{"n_layer": 15, "d_model": 384, "head_dim": 64, "d_mlp": 512, "norm_place": "pre", "init_std_down": 0.00333, "beta1": 0.95, "beta2": 0.95, "grad_clip": 2.0, "decay_shape": "linear", "batch_tokens": 131072, "doc_mask": true, "dataset": "wikipedia_en"}
Each number is 500 + 40 x the weight over its row's rms, rounded and kept within 0 to 999. Layers, rows and columns count from 0. Numbers have three digits each. The size before them is the row's rms in percent of the matrix's.

# layer 2 MLP down, 384x512, rms 0.123, rows 0-213, columns 320-383
104:477499514521553562492458482476494514449454500524476507513501489476508531540476502508453513514556577531454515547570465473476483437539435457451438451542541437461521473518565466521441458519536528
098:546443444495504428539473490462517477526499467491473496474499545506550536476469448505515448531495469448498526416571478528580488551501491481543526527552478446425499507481514471620465524421523465
098:460541432498535429556474500458546507535533492481465510502535555429433514498563523539464584495470488458552559523558530510515472476534489483501481514424568534480509513418498528503438490458421519
103:462550467519446513433476522480414477509581540493507521544506467573598492474538424524483536504504547507426468462498490519505477490571466529453447605523449524494454467520538531468504510489530480
097:538479530495482489548475526541504525492464540492528535454524549492480534536534504598537489550492413485548425462485503547479499497470485486492486546478512508482418469528470441521540470483428502
097:498447560567524572466503498489518532512457482502481477441534480529538526552439519456497587560487467512546505504481505544455488562518442444468461424598545489508402505520543528549475494502471481
101:491515531477450560531444474547491522535450494560476561466410477594484507500425517503536498564478492538455496537622553507380421446523492546519533490546435491505506467489500550495562506513406505
095:471498557466482475490451537562499483473538498478461458519445603505477463442482549457471459547542542495518486528479501464517506475500510504549433470426548405444547559505510536489490516414463510
097:473532448526461471445541497420489462535452466485528459601505556500429500525470417460488465471549485512479554558509480454481457577460504488515578475470496535498477540496487517418500483518478537
101:505519544430479497475517533580513520530520617523554526472486500520479554523537451493546378544471565481548580542534412508570459489588473497515559467541509497498455577497520532511480501528472481
101:510516498471514445534418510543468506480491473519507441442530472476522478497474505551504506444531542493479512614490479432487536408537479452535525482515584535535593457499519475525501444552516510
103:431520444506537491470543485512507564539554477429506560523536536523494485507518531569449467510532482461520520506564489474529509460579458554536532484436516543538504440558488489533480572598513509
105:446496523520537479545524489502489548519499520529417514479550520494498494479497424472518515474574524526499601461479458496471569568493511412506463516564457556456527452482562464477519498405492482
104:520484522516497621464450498510537507499512493428483508461517503496493505509479531468572529520481494497447537490527475469568472496538525477475538483495510491555518561493528541447494508417450441
108:488543492564493459447435499479524390474506478475495523564548526474496523530512482509589453456435483525398464490422568477485523481558444387461482510471443506460519484505479443561502531589531506
104:543558494483521514496487487481514530417511585525509485547469465467480510473466535479509492518505481506416443570471493512482554494447517529467468466427545462537417562476379552523510441582449525
098:522552552475458482486495505510548491556461494459507454439511490467472523483566483450455468502452562450466464564531496526521520499556519546532471457520527471508464552539503515468527464463516493
108:519551476513569552514503554523527493486473564502473522490501554518487589516543424519512490568446506400531475464499524502485471503477512489533458461495481557484486442510491486528577556496557431
102:431503496461464468523475525520550510469463557488483518500395456514562548447492464469466617487493568454498551465529586469532486511483485454422423556487466457475506488528482477485418558543447467
101:562502556514461504490468505442487508525541539432425529492477432493496491383456495507503553518503493564443510503533544499468475491474494507407432475485466477463492511480630485529507449577465450
100:503437493504460480532516494536524444478551459445476541402535498502483447441512544462488518550452494537570433501478508503505443455506500448482499578490490521527545496547503482457478541488467474
102:473501512593460506518489473534486485533450513532546504455492648510447532439523468491537495459515481474471455453484474579529503458505467588462460498476503491532506515429489534578488517446390504
095:473413442465525509534490447488501444472548481472519537521595563485529544399495489522452421473525446462481475532464472380476531489451512433470490532428533558466494502556508468446487560423514482
103:498536500501480487487463474483516511475480541396543548464510414510491496491475480539498506551520524553464533529459553498479455537523461464546459534427508491451524422539496516544454474477535458
109:440474491510524498485421581544412477507448482458458531519527559431529481516502511485431440564534526529573501509479432489495461493520495447500603466526511498499468473535448528515518527436562518
098:478516496513434529524539507463508545528527556514464529466476458541457515526424507502463416473488514577458513473499534530487540523533458531510527490466407471491436521449454464437507511606574404
107:487581553477455469519575464531416448542491547477502555408425462474535587478507482494535493477447454477491495489440508441488527540490491502463500445471559536526484556412520521552532582491513537
096:529502525504542521490503437493467433546523465506548423515589534425460511434515436520461479551507517542446521522532500460511484482547516512458481494491570552466539524509479506417564485496497585
100:496511452466569508487544494523472481519515489499504486518483500491491520580516513522579472520517453473430539478462512437494478468470509536488548478515458426453528455559460489471468495438600505
113:472430477580448499479471528437578572509535524485396495544536506496516476499552574463492498501412518552506462582517464477536528514568498477533470551453512479484489523458416473462461469461511558
103:533511549465465481511474505487502523595537515532505467433502549437452518570455532517500454517514548545487470566444546512463470490538415504534474493534456526440464496539533531474487513491517439
108:464419461540535488436421480542453547492468482485513566467583519499484505494552467506501546571459421467502598460557502505478503476520528548506519546536511510460499450433457512462520504488488443
100:500552449506523525489431551425460553473507455527486437434501519494454521464502522426530506584539486482499525530514518467440561563482544448459470497569514477444500450494465466463513497560479449
101:421521491517526481496500473473537407497460457520503454476454490493548451551538615496486456508483489494449473458541420469475514498523496540490448536467506497472485443536565556490507477455485533
095:499562485477574449493523470497502551529557540448519437496507521513526477565468466476520499502538539497467461461515513497515537473551498549495577503560486574527591521511544462437496470438563494
097:498541458522527519579519414529486499504484501551476515525420536539484519471511513468490535484518533574478538445467551502576538468462485580456495545503491549562532552452458484475521522474489539
098:506600501554493514541512539554450474535539433486545510499556458478450508503484533552443507451550455476473574557494488490542466457533492417521476460509458482559464513561512432495592528505507508
103:540490461470453458520615438484521529460436469511516521476565525542469505438541574541460517538555522535524486458491485495500506549431433525530507493564497526488483522480495543527466495499511493
102:637561507557459444606508513490557559538485430532479487493557518509436479498525553506481530474476508442489498412496495508488454527427455509511560496464429481516475536439584464478551532478546454
105:494580493480517490578487439564515539487457531492541485479556498488502499480496500485458499469460484487491490542520495474481505490434529525479501524487566558415559533539511520486516561563475445
098:456505420482494509446543509611505498490448558506521535499507504489525524494441470512462516437464515500531558508495459487481487431457498518487526599501523515494519498452549482463482510479496498
100:588557450493478503440429485552513393554434519470488551554486453456497501427432584437502469462539514412486521519481501529517497527534448555467474514539508517505468544509570495519564484505470496
093:477515484486534532539461464525521521528525536481520498460547528518445539500528452460523492428538442496481528517512546488548425495595485483545524459506470375527530531458455490486477493416469447
096:476409421552538479493585491508509463561469475453469487522439485519459587506534445532480559489493523461492413464575515458456439462462453525545513523449504493476482538561456455474506477574495468
107:505537530510543474559530400497498522476444439548483500507470580498525549473519491465425521548551487514526454480496431465507570539478536473496521523483520569591451510501553484466441503534507475
099:545488543524525558458460515535494473526462506527459536576512407489419492470531523489554497538502491415447510473459467482449523498540471472514527493547542493532502535452505572417512483534471565
102:516571518540499462552539545543522515526450495439565549447488507494432509478462497566536472567446489451497496552501524452500545513494508534494540471535520570495494518463554393502573495461473492
102:500521520531508491523561459535508544504519509479429415503520474507426563604446556498465445412466474519483498503464522470570492441496520506463457518497474498536504551449488504534431503538485482
099:510482455506507433475491498510453465561505426512513521487485501613529468435473542556546488550498511534501484548539562549500505530536456568517522401586440537503481499516510503566585506542544503
106:480512515512562502518469492528452467525614422554540588456505503490483480501473443480498391546543509510473529526463469445472506494525493571535516539468486513458580509487504458497490449562548446
104:513463530483461530474580513434460553435524532513458458492495562521477471525538503515502537503565516552472485545475559467510522528493412518537480456511446479485490483517506416489493597492471512
099:558516468502503530468524581488473475464506500509528512491490482522517558530483483472496551547550544553486443492487536561505509475492516494446477542531570477436543472411533512483500505469481511
093:464517440577480542519584512489545499524472514524467503479550506522491509525439509503498533524492405550508465456469453535511476432542536480557587487463553521553469479509522562522445459467529552
106:477515484517499496483540459610515473526571477490494539541455498522479467482577483512556519550462560511521561490535548454517491513394512483528552489493497501546565456527591511558503512467491489
101:460562433534526494526464467481543444493491527501621499540548487446569441494447502476415548475594499489497413491479495475474524447489484507479469617492476530446488503493448527451476559437457575
096:506515503519616506438523523441515494527536542536494467517579538458429468460550487506485475480542454522522501485429459453431440424515552561489470484464542584439545522476482541466483447498518385
101:470479486505515493524493574450508521493552433442503558557526516516475534536482502463475583520518505409464500524482457448502518493461589453528454523514522475521537514533523495457487483512567481
103:589514509613420529482539524605533451511484461445471471417450554483493501473580493541475473405516476463564464519539523469506589548560457545510482481563381565459448534524500473517476459489558501
094:398483467497534540518425558494529539458556507459487584513450473504545422452503531520557524495473548480525523524446526472595457476485457520537523557476470526577515559504555501534569432562556462
100:504505500485467579533548499500503515472516484493486503510427544530490507519523479553466459521523550473551556452511499434526473464481479540480445500472433454597542525585445455482452467478477474
091:532469513573519400451514472487455496507491456480522494504521590441495455422524471492447461567492423541486420519517541474486497537515507435553604488523511565490505490472483579495457506483491529
097:553471485504474551526420560421513514488530534499580494436486482512522517419500465446572546549483535503479523507540544517526487450482495497427472495507474538432478475537530442586530452562523501
100:441527531506471539393537537546448571506402491463532493419557514451560469603548543550517534535480523522511558511600500403488432507507489541580573473546524516398466489507546545514481463515484572
103:504478431527505505546479500458516411571488462529582540479566478511465527542472586546478467508438488471488543522541503455501536508500527520530535500483458553461426474540430506506517483560476507
098:455491499473612448538472482491473492395510470493494471459582486478391526490506551568535495551470498463459521458471508457478500477522532490499445494510565469523493468455479561504551466466436427
102:495429603539542510488595471474489479496490479520527519501490468471498513544495500478445541583520550535471576543519594531528478559499517472457477435486579518543538463544507530559563571479454493
107:493530481430562461414497536508519458510487399518520559492454514473596506428494555463507539494501517396476497557546528427494532547586434457503481430504496545507512505534479531596485553446596515
102:553540479490484481454464485487468469526458502519464502407430532493509535444402488598488438515487470479520526442588525500521449546461472500491434574454482533490512536519527470482507459524494514
108:468524488489479481458486468523525530419488478445510526443497430466515444491526508472515521502499444500490537533525488453532436408496459526454460541575530552475527489461515514473462460435507486
102:485484466453433467570518492463488475463575485473538496542542460519453550491461483499492493486464528491489537560504456462461516568521527502497531523538517489465497525445517496452506509537487560
100:463556473482504496447523555517458540541533484550482536456454473491508554478468542523555484483520562500529510501437459555460516527473500511507467509480562452560489497466472527501556457461429569
103:515438532519506487482473558554549544621480525557529513536452478491513513540496497457544531562530446506546545464529466484527527541481520601499533465505509501458514444420492471435497502523496495
094:483511447471386481506497466482541517514540535443457510494505511444513409576458518558519458581522542556520450532538373500504566537464526492503555457525514539484513442545516542554496504437500460
098:542443485511510578467525538488482436498541451473501486481492485498514480458557523398592504530469501495487519546460505514548471480424578545443456598603594504524514465445478473444586545467526528
101:541517483562443436447464436546470485456540453469513533456534490493522576547544500576496454534505536464490518484454455486436482512451445470490486545522437523456519559517605526464488537478514499
100:520465460534475533472468438560551448512515412461457541495497466567504519471496553530520535477495457487508476598500600470527519525428490540532520471535510525502535528547476499503480502453467572
095:529475426441531464426461431488492467502524539535460488477447522504490459496487481605453472456520484564540572450432544542482474475428472482476433465511527510457533554467542546533450527491575472
099:496520560522499475513489480529503547461463489522515552447443569425494473453551463523476525587435472478490554532449499499501493538578466535430509512486504502491545474510486459510467452518519447
100:518469517501492511483392497491453512476593484433453512445530509495538511450526379544427518577520543485519495456480490554523593469445524487503516498496493483463499467549483558507540500504537482
097:421514497474517531535543494548537490509499533433516491557546569482496543537456528534480467498510554454546485417401540506524464534530464540523469542534543514511437523492436442554544519542517515
106:474490502521462444545526493528473523550497428531517452457462536509480501545458478488521472516492463488483522485496502474468492452514460509438483574445529434577537540499488502482525558507526566
094:585513480491451444536482534474478468530532480429453476504478511534519496486451515425492549480493474469563573559418521546512486535496540549530431546458527524458476498431410512517527496548484521
104:524509474504471430576500451532481537536568449511477433474557457420498456506488529546528566496445585475468505503501459473523569563552549484496497506505488512504488415504593493505525450543444422
099:448464460393457592506504530526543457516454437501544490543407515513479456496478497455534569499457447440423617489461526537528455522519442451532540494518445460489529529575514490482536501494513421
096:464566432495510455488458516407475512516537473471499483508514503468450492509439544449444475462469527483446464485464536522539503543430497488455437580522503500482417532472443454555427487519545557
103:523457515488524495503560502394485507540509520496484447492439468461471590528550565472533526488412512481521518498488462528517451432538481457521469464407490470541578481542452536476611533458544536
102:523487474497498485502509508549518535508439463453481480546498567573504505507524502458432486564506578522501561530533565471497473462525539566469567522523541541430487463541474462508486437517562516
093:528502537468495441482521569452420479553433563505533502503449476471501484524477511478498490511481458487531478501515440475514541492486475535503503464489530506596486534407529522495534422476477481
098:520438489520511521520554489480510562452511476521538512525476473503466507473468407467362480511448495477497489530537483523462482528508469565440524539507537446568485497449403494539495490527549546
103:443522483439502529480479490497468494516500513478498525494421498572489496476463503578438529514503436469487492519518433462481451442450488490441503642491498415518507540469506509477510484490515519
099:474490534515521435506463434537468458454544481495449510541481539541409484576530577506508490519538479543513543547508505455475467474511528541432532519561459532465466425455454566444535497483472477
106:568497496551441464512508510556507581508461557513463563553528524559525498445501501430511464473538521549501510459489555470538430533504509456549506438481481499446480477549497514468538455465543472
100:458416507481505559456508510460466477534515473509511490526478479499501480458489492434574427571442495449567557494517522525525465453495500476504470502536534566476495548475503409542367512488532480
102:471490466474512531468496471468516482529493477536472446479471501539503440575572485503470538527474516499549494458514522505524491577527490455438412510530389560619474498521485562465482529589480492
102:550522518500577486518505430480460450475537569521498525519525513562515504548471553489484503510505520409505520516541517451511480506492490485468512476472541420563532458459513614541485576541533516
095:473469473488517501536530490421568489460453492551505510479522519626565550517426520481478437512527409526537413473481367461478517531482482392531548395560520450499503446519528554507544460473481481
101:455568567544493497514556554526540436376506480430537519513403494556478508462450509471509457481519491518494567517438475544477526495491559487472505426499545465524537553478550514533514462476485496
095:532449542475557509450532503576483540531525568531577520540481493461473475435406505466526488464502449502504594487562502457485473539481501485460475479471510520520495433467456493453516423529475459
095:470534535451494535456510551543523471603526518479494468513441592446483440557471571530450471487502487538513548483481510509463478484482421523537554461503528551515497590496471520542452532457520530
098:537428559488531491525492504439522520475545496618524502461526536490570521518536439526493500570431455501559522440511586478396474532480501534624640499472523480445465528521506543454543531446476488
127:467453563447492493525556545470548499473526476472501498551462482529535482507485534491522542480518522533576498562533469484496447561535435528501446539513522484482491560552546431565498422507525478
099:518530530580483520481529551505523523456445498448494537533433559490523511510521506496455563466570528567464514422399521401441544511423534489541489364445548422537572532516505523530467518526504507
095:444463493543489469517584451534557459452527470460450553476528467498519474510482555501533469490520549532528461509476530508460470431510532443522462503472422492520452519469439569457441517494548460
100:516447500518547534485465543485472456509441508567494421479544543559599517511430576500511513530468479475487507568473554551482434500474523533472475511480522504375487458516507527474486469450517480
093:490518473494533435551458479504519471498450539636472520457535432518525452505480462519554570471453562434501502460494510498576537458443545395522502502464498443508508536467508593465438524509486515
104:516551458466518490517509481592540496500486460437491506421527516539568441500551460498526536512522571523546528519504416555483472595605507513480496396527477486486553426455535504502550428443503585
094:515547567508432483486494541501469433469501501502515522529463461566565528468549486484553428503560532555540529516535466525505481455494500528489485502480452523581487505478514461480505474479549527
103:530433538567476453533550482452585475511545500499444483466436471433481516497474489527508518490528530502507473512464532499445544463492441459491524465556514516564527464532514518499476581470459488
103:445490494468489597479475505540513501551519493486446491504541509544522479505445499477484526424486607511452494468500553499469524527495550591529483449546553441511530587468397542537500511512501506
104:496507495438528474503449552398521483511470552444477448514513523403530470478527489483501439557538539500506492477453408480506470560412522538522551507471475452476485502577545489486493458525517455
102:462514559484461506492486494490479477548543494490532549539564496596531488471489548487410507470483419507508525442471575517517492566456485514473518478453481445560506540485517480501474524488516606
100:471404484480524460547529421504491495433474494507505538421558511558507489496526480557523517557473476466462449521467448522387519489544589531550483518447519553468492557534509499475545509458516486
097:497472559432497501447526501501561518504536417438530454558480511418564526531489444480526486515505460417491540493419520473553512534572493484475535514474472434531502497512458442469521488545452557
097:499572504476445545438507520513508545508481511537476533472553439502519540516485533541495480501569566495445471516533475480470487459496526409461544542531562484542495482478546454526473591552536557
102:513430556519476491539517429588481535475509496459441516532470448467492511444565522456551446521449543473540482497499600508429548545534457580477492461498569520502561462503533506517451480434508518
106:559567506496652516461466490503447554564462491495496474537535478496500391484471494560472484491424465455471567511552551503487518477584464466499517492554454510494581548418508516474481510480417528
099:442500435509513513458517536485551440502539512442495524547467541481530517490438506485481468498418557515430505549463435499590503440506519504457523489519593547525478541493474470529534438556527575
100:499499492461469555503510530527556531497526548483503547442517474528484492556483493452549510484415494538442427558567464484514500506472517504480504562514500518550505586496544510478575559559513481
094:528395468546498490512571459599449506480494499384551532495471545500511492447551441470483523457539499510554534482498537486500494529458507422491441525458592415457528496564459507490499473523521449
099:390464513520501476491493451527562511509538571516537487483497468490479515482564505505487566492506475471583472529462465490503481493523520415550458440501477491433425444466433438451518427529471587
093:553436389500569467419476491503506461518494501456512517483470501473512489455538531520482609521546602581481504497550434494530501510479459527496551516474500493487529404455487605476571451523536529
100:558522511425468484511559452493467478493441481538533512477413473430498472586481531432568478510494506474499480452485502516478518473478510531512443531525523504521432512494509483457575469523495511
103:448437486530473479554517521527493487577536540443528522516490500571501483484544471547564482480510528489431471477458471515495543464435495512597548606506421520468484402500543505495466597482507546
104:543514600520513568510436462455456547529566472549525526490527528541544501507434529551553507507490474523556525472561538494523517515480537513496499551556547534423488532556481522458482414500461542
102:508510507442559493497566514475497454558464528540517500593531504476524424484462498528562533540464523519483489471436518512451529464436444511481494525569464461587512478513478545499456513523485491
089:556505530499430497532516574537493526514467419527418519549556505510538494493478450532536478491519512507551533505459494553465478408488544491535507486510470559549513413458505532559552477490461538
098:487524503535475507490525502497495458479547509505470597505561562386529527440458495495450509522517549485526542542517534529405438493469403533536500519470532529525578433487526538527464491528522496
097:511520541471430584489485571486458551495557485469531475484498501557523454465433526527485561487550575446513510462512574522487526500509526493517417561444531506509557563487473497468486480492526463
103:517494451492496478467486516531501512497466484462512444497481541458470439419467497522426463469537497510489444469505398432526514387515527480449502487496446454425504497451486561500466520505579520
103:495528484555491491532464500532518530473438516474526510519509504459449489524499494424541457519445502471498450615514499416532539490479505517521528486485531585494524526556549525572442499488534488
103:421502519450577526446482480454519503463467459532528472530462489442517527510499541486476526498516544478550439445556498515465509482447482452492473540489535508492397515510553441516532476554513504
100:556485515467550497490518525536526524484532486511498432530434491474494510535536509538467545550503581519502517478520476528450494492486525461485564511464497474487456525517530522500508576534512522
099:432564459487539479495498512519530536478524489475450465493466482503536440516405455523506502430543447463408506458457470497445510560522509506501514485499576438539434478479474482555512472569524458
094:530497466554460537523541484532477472550553541438423441513436462493553508518533440477454544482539510564491452541527488500479495479495540463499527491631491506454463513518482520533562557460443468
100:562453554450481518522522490568533587547439466460449501482536501532531458467471487516489563470519458504450475530475504462528504535583471516522523451538596497554544489430459513540443425511528519
089:424525421570491452500519472543484521457569532479473483429520559482493488464448554488541542469548534490498586456465578459546549499432456438521450548512506489535591527507503518460583481494485558
100:539462520521542462401518524570547518508498472567535539525415508433540547470472479534509461495494485480539476461489485531509463519499496454430548443556544470559540504468529494544550502531475448
101:504485516435497420491501564509509549526517454487425454545431509553446543540398463498539453481523513515496529499452505479499548487537547564519450493491459569471442562463461524524516565583453539
097:482501490461559515488527461570529514470463469521476540466583494477511533489464560496489517508491522525401525548502536465468453477487500578475500545559491490551545472553512481519454476492579472
099:465427490435434584531535478520464567545465519565477509527495511460441488499516508519467504476509574439556518448479489447471448520504519458483517456521455458492554520455512587438512499458526460
102:556504540430481486513502524497437445448522503440593461558495519522500507470489487490517575463433464555575577487524520473532495467472537495553538468500513531543541453544552461568483444485530506
101:512473527528495480492455523459587422487508466500532548484645514405493484461456448488495469489525513558508538504677468391519501661541497519518512530500518477533537542545483485491465502468465557
104:516535552455505454484522529479529507469534482495470549429445443494439544510503530525467504477555493464473591459511422461464446485501558456449507465535439512508542458528477515513545433487514525
094:507591524402438499501547463528459498552437477535431494517513536623394559552553487466495514508523518481538479513552486471475567516503522494495434492526508483464566472573518488511513459479453535
094:526467486568471462445440431492510479538447453557526544467566543480392495470517453489484526505423453434509518510489582493603519521493553436463491453461541500443538449527432517495507522547485499
103:445506490515480540560521437516511445525475487581547567577473482466449462449496530488554481526525481458535544550510582501454537479553475480554465476528444434501447509562487582445487520483494544
108:382487520513572510495465509492527606481485438490442463516472454490495495497470510509440556496573481509455450565513444434507496511470524373520457531563509492516472515478467485561558485542538444
103:494458490539504475497422529501492453501521507528432527514522468515498462505468452397523423443547539546535429520470490516532531502560487486523503464540554479455490464525438442436479534494486539
098:526469436547500520498522404514498497631424436494536504589557509510528477502503396476607564555437457443449531511560474523471514492502582520511515479507478486379456459509420456518447415464421568
104:461566484487542531476456544497488381440592487460542477513395542498490464530528468481508523498545471509492507543473479516527478539539504507485484492516492480387504452523580532433499498536467451
097:460514500444542496487484500504473553470453439461536583495486451494542491496498487509417496488463416516481450522517506539558498456522487507504610533414542505470519538528541483539491521447405444
093:446539454560535528482512505453492476525438470476499495522476506427443553528477521382509437491609532512444515435546572469429523522474467471485469521503448486539419548498595462504523479517495443
103:496525453500497481511484506555534551505495490475522525446503570484508500480479462536414523464519439502530484552487506518528520469450488560417513525449464468443497460485519556463483457467513478
098:502453566574518546514557487531511495446522465437486453497498544439507519513519492511476522521503521419494517502474533456461483534474518451542511519469509521467417569485541463501521462506463475
099:413526494483517483518411521512486505596509452499516487447547515470570528541475620550515585520483530428510547533457496435476543523477509490498432492556529521495423543462535473461539465546499540
098:470548481515544467492516527506490499496482470547514601433531481512490535380480541522496549506612495528499480528504572523524526560518462513530488445523491485468482487539463622478468522490542550
107:468473481469525520596502545491436461543481507490451531542545525508523535455509445473505540559468504541485557559533511439486492512478517554544497529424476424474451476514411461531537488497441501
100:506498505425488491524456478454545463500553504515466500491594566530503563511566500516508474554491479436519600535475468509505498473512494506478557526467564460419554493542423481438526445450517542
108:527458513548462485541455530492466512525549485493498528472508476446451482577518493524475492518481514491469453527439475481468499461433472455503444531508595425473440473470448540430483517529514476
098:492432522484464503486448457531565459527500559473553503489489498496487490573403478511485448485500504471464465500421486507482464505541490464486551540448538485507477489571421577589482460483413509
105:583514486405404532438469543520559548589525515522461415542535519446420544557563517459430555495517462516567507485507476496518467504521512620466505541532482490487454570468495570574465505557481503
100:518513475449538500553506439471473509574566532479474513544483537453514484479479417518574471505513501520555495453508494515498527467486519456514484485480484497439456565443452558565475578542513500
100:506486586453441422483478546512472532543456584499424444443466580436456533449464409568471453520480515527513499573450472487535518557520559518549482515500440503503575502501543601612524488527428501
099:485489515508511526565488490498517511493514548478515514542498457479507520503434481459470528505473545511580543518429513496485454467467484450496473492589489428481464493538626491543506492524511571
104:447540579456466511540538481559471470543520474538475527488494479507505521432548496574533420409510530498532595516520449500475526393479418487545520498494573491525443578426521440502472522491521520
100:512550517426486584515553520476542517522448513412497500499468494488492508442474485496506478467491522530498477516457567523526470500529482456480467485454515501469556493484548547479514516417537553
096:513426450449529467509593561495463511445523503482485520557487529486509449534450520459443530535520511444495504541487434483461509556514535549465530456480451512514567488524506475481463502510456481
101:443504495483497444545490509510503484514533450584524526499502531419515490498434512532514486460475469461460481453530518559500504525565508508478486527539445571555564502522543603576469432458455452
103:442521451454482517489545429499458474534539515495490519390499458532539515479531511502495545476478505538516488448496570490509493545524473451513552528465508466513442495535535485543431555476536492
095:510464496521522505504549553469478506539505516503504513517498519472548606499471538508434502470515508407496544461489519505523499529473491501549471538514541473530541502513504433630489546492497559
105:470491433566462557534462532516508541551470479561470438496564514463508511479587525540478464484488482527491549517455550487431433555511467522424467479483521419468470493520541523498510469464498476
099:528497418505460448512496511453487564533379503564413475452551517537503574521540471503463473584524484468542502475538483480502445469538489543575515516437497459503508445501489539488499439503587497
096:498462480512498476536478509488438541470528522485446496564540535407485527474548489554487580496487505483534475503521485411506535497536519541502499494493476515528510593445501519470487520437379520
105:465505548458507521451519524522505562520520522520456531504445421502497488490468458484565513482514501497497526483491475474502485544469450456477441484502526535542404552505497470501530470594477514
100:475541470543487549448580551540545405521448474590519565517466540452494446492440443478523498471500541502463526561450530539429447431528532516465570588556476478529545516526498540447526468540475572
096:509474479492530561495485497518446542446438513443501487428534421511502496582480540522509486454464514468484516548497517523463515470482490469527504538559435416443491459561489569462519514493464519
095:545453491551500499480490516506573455488554526490547566513538511530507510541536514501538459535529512506479518513496516519448483499509479471461528482544509535555425476501577485517493457526507480
102:492473490479526484545479455461468517550485496446460510532485519576546507548487462544488474485570535481471563564504528549423529519546455518474535525444483507533454514513486463527477528467509543
101:530550488408488492440491510488454457503513470528454446414537435435518585432470501455436534502509515517519513525513569520432550472477518536524480553497472454423538518469541474477544521514427476
107:489519456480534495505474557451548547493437459502566491445554411543491530429497530463469535491508463504458494500479599495445471523488503460520555507558505534529493539467526491461515520481481547
102:513543498458484522458550566457467463510575523482516496493472487486476556461485478524494502522507489540445483539539534479448510543465583489514434519521450568483508526449561545477521561475460501
097:414504508521535498430521516520444500481433516585508572446465523565534518523457561453491475502526497574499469448502512493500558479492514530464515533571505495517506521512521489437481503521500606
102:492594532537532486516512517489499471499487427584505508493431554512514572482468521514558464540504511572476559514528448548475483536521537448460456487430467491433427563493496507541442433520545443
102:552501525461510559479488554520559448508512542526441502440462510487554547470475519537552543520437606506488536436505513492496414537495473442582456445470478512496503474472557557478395557497482527
095:503508506550531490440502483455421428502537460482480515525519456482407469437487553442464463473449521549425497479489484501433510513436523559518497462539531534568592544498478518528493573597501503
100:478473532515506503483504433527415521524494508609483457479505458527554510550521456470495505474575498378500541532456479486562509528541537548479418488486495467470475483483491498441558536452496479
101:513512471510499502458494521505492445610501509472529517546495551524462488532491545563469502544556470444482565505531494469576492525573461528446556545560492473479510390430522478449541529573530453
104:410496486469492458485517474437469534520539504434514534546496498473458491516479471554495528448469521466529476459495548506530473473518483588527490533514438484490534571464450499488553453472472509
104:507478519513473469468498457514535463503490488471504441515469492514568460510438480459564506492508548531426603505456493456492555423464516554445520477444527510530474502487529483519501568525445456
096:516536559547488536580515484540474441518491441503540512501455530529499491491580568568459507511478549430507485472479499551491528463476530443524549415497428498511552536530562457482516556481463502
104:481489479473363464442494618504470443472422507508445469480572522487552498498543563489504515472459511474473524468569450520494553486445457487455458476508477431474514499472503476460430475450516531
105:401526486457479454508446521575459534484531459497492529458404482496480467568557445455564506527514562543481493460525467519517465544498460477470529531516536535482496519481499576512503490480565444
093:486557523462525530487477475480434529579453563543542456463468495516471524581455436487422463494558548460521502504579622461468423457484519540495472509528538487462492542469501449509579427551500563
102:525519565560483506444471515412513519470577491502525501537503508503445515566562505532440423480589475552490464542502487472457417480518521467440480518463457479443530450512530410470522491460521530
102:499517539518461406492488458514476488465534486530365353559484486432507505497460496453480454491495469529555452487484441499420476508459504473565470467514553506480493523441497465556437479551450527
099:516517555475530495497451487448534464528536505550539505559506474515467541572539467466610559543547458557530463486488521522524453493448548525558544494504562475460491567456469442482491512484487494
098:519528474464537532495497539511458577470585487476433486548521490516468570468478493451529459518525519545462546467540481559525462546517580511513483571588532496513509472382539507497454519389478467
095:503492489503487454525449481423528508507504504529543519533493544515527493444505537549518497583503547532470508436507429555506493497451515510496466561495515470520570499478460438551500540478426523
100:462519475472507515446466480453582508487492485548467489504496478486478506441530407460483506565517465503525406534471466535527530482537503474518512509464510501501437515529481484540472527434433498
098:475489437451539518524441511519498513531468501563467514496544527516415450527478519534514477516443563493512499510482479540530528496503484455479461453512471365552508502522522549482561480500464537
103:530501493453421471515470516518546456546451526541466576506466534536507579522510482472482452480467482523533472513513545422548514508395551512453499532471549484578525598510523524463531475521474485
103:432626522547483545471499538567499423526406419483520571524511504435513460477467460452468551516473445551490451499476509488470513508531556484514512472507502518528556457485501495494434520487559545
093:439513485510527525444466543562495491543569457551555538489524475533466502423503485493525506515502569475463487506516508455387505472414522476487579552440502595495524541523458500487469492467418516
095:494493550491567513438483499558498430487517540496504510552492561508500459493482508388472509548460546541462417528423530418515539532534537471429447529485504365475500415514587568496487491413507513
096:441517513413555408475430463522510499507460507580535554579463472450533525510563468483432537513527528495574533464491500519485459512536514504504513452560491520484533512476482564453480523533483536
101:532454457450550489502477514521476464441441542508524492503491505556493471479525560554414532549418494525582458453528509481552442451493502490507519494530510470499453501444518500541514536505513438
096:506526502552487431475425522502423523432574463549487479501535560461411565501527489554429569439444521454518578490522533518462495463480514485456432430455535458491506551483449503530493498454520476
097:545452611518543488462599512479510491520510510463470526436462503507511497454516388526525496543502507423555491524488521540512476487521453467488505491496507526427491489543512518593505531526470516
106:538517633536511490456516553514430430497546506457494482494518476511506489512506473457468568435484478494481518501479499497439522456442486463495359511540437512540449490512477513507610477452509520
098:531466475422552508545496478453479474527535497482553512429536452531485460489527430514519547472515565410452510458564530508476457460512461508604474456511528534497503460514541478510491527460552479
104:514493494484482507525520485539501449495503476484516454511542476441458501542451426496528479501409487459470443500524547402534473423458500484475435496474449458466440519533449563435523557451456542
096:475509569539471460425405476466485483483501540540504435458416484533458553518489451475526505522451494447467509507446526564508555557548510458592451552503463448505572502476543488577428396462543468
103:488498456512488483521558503486424520597487512464481482574533536574488623454455486489422513507528497507509548487503520538457468536545485492510525504447498477475494490500549556469456529552458485
095:446499475476504477543511539486500519442492523489529506432543507485515481477538521519489546507498490470545436440571499523489511501459467486444548503516510508503509468549519504571544489441524525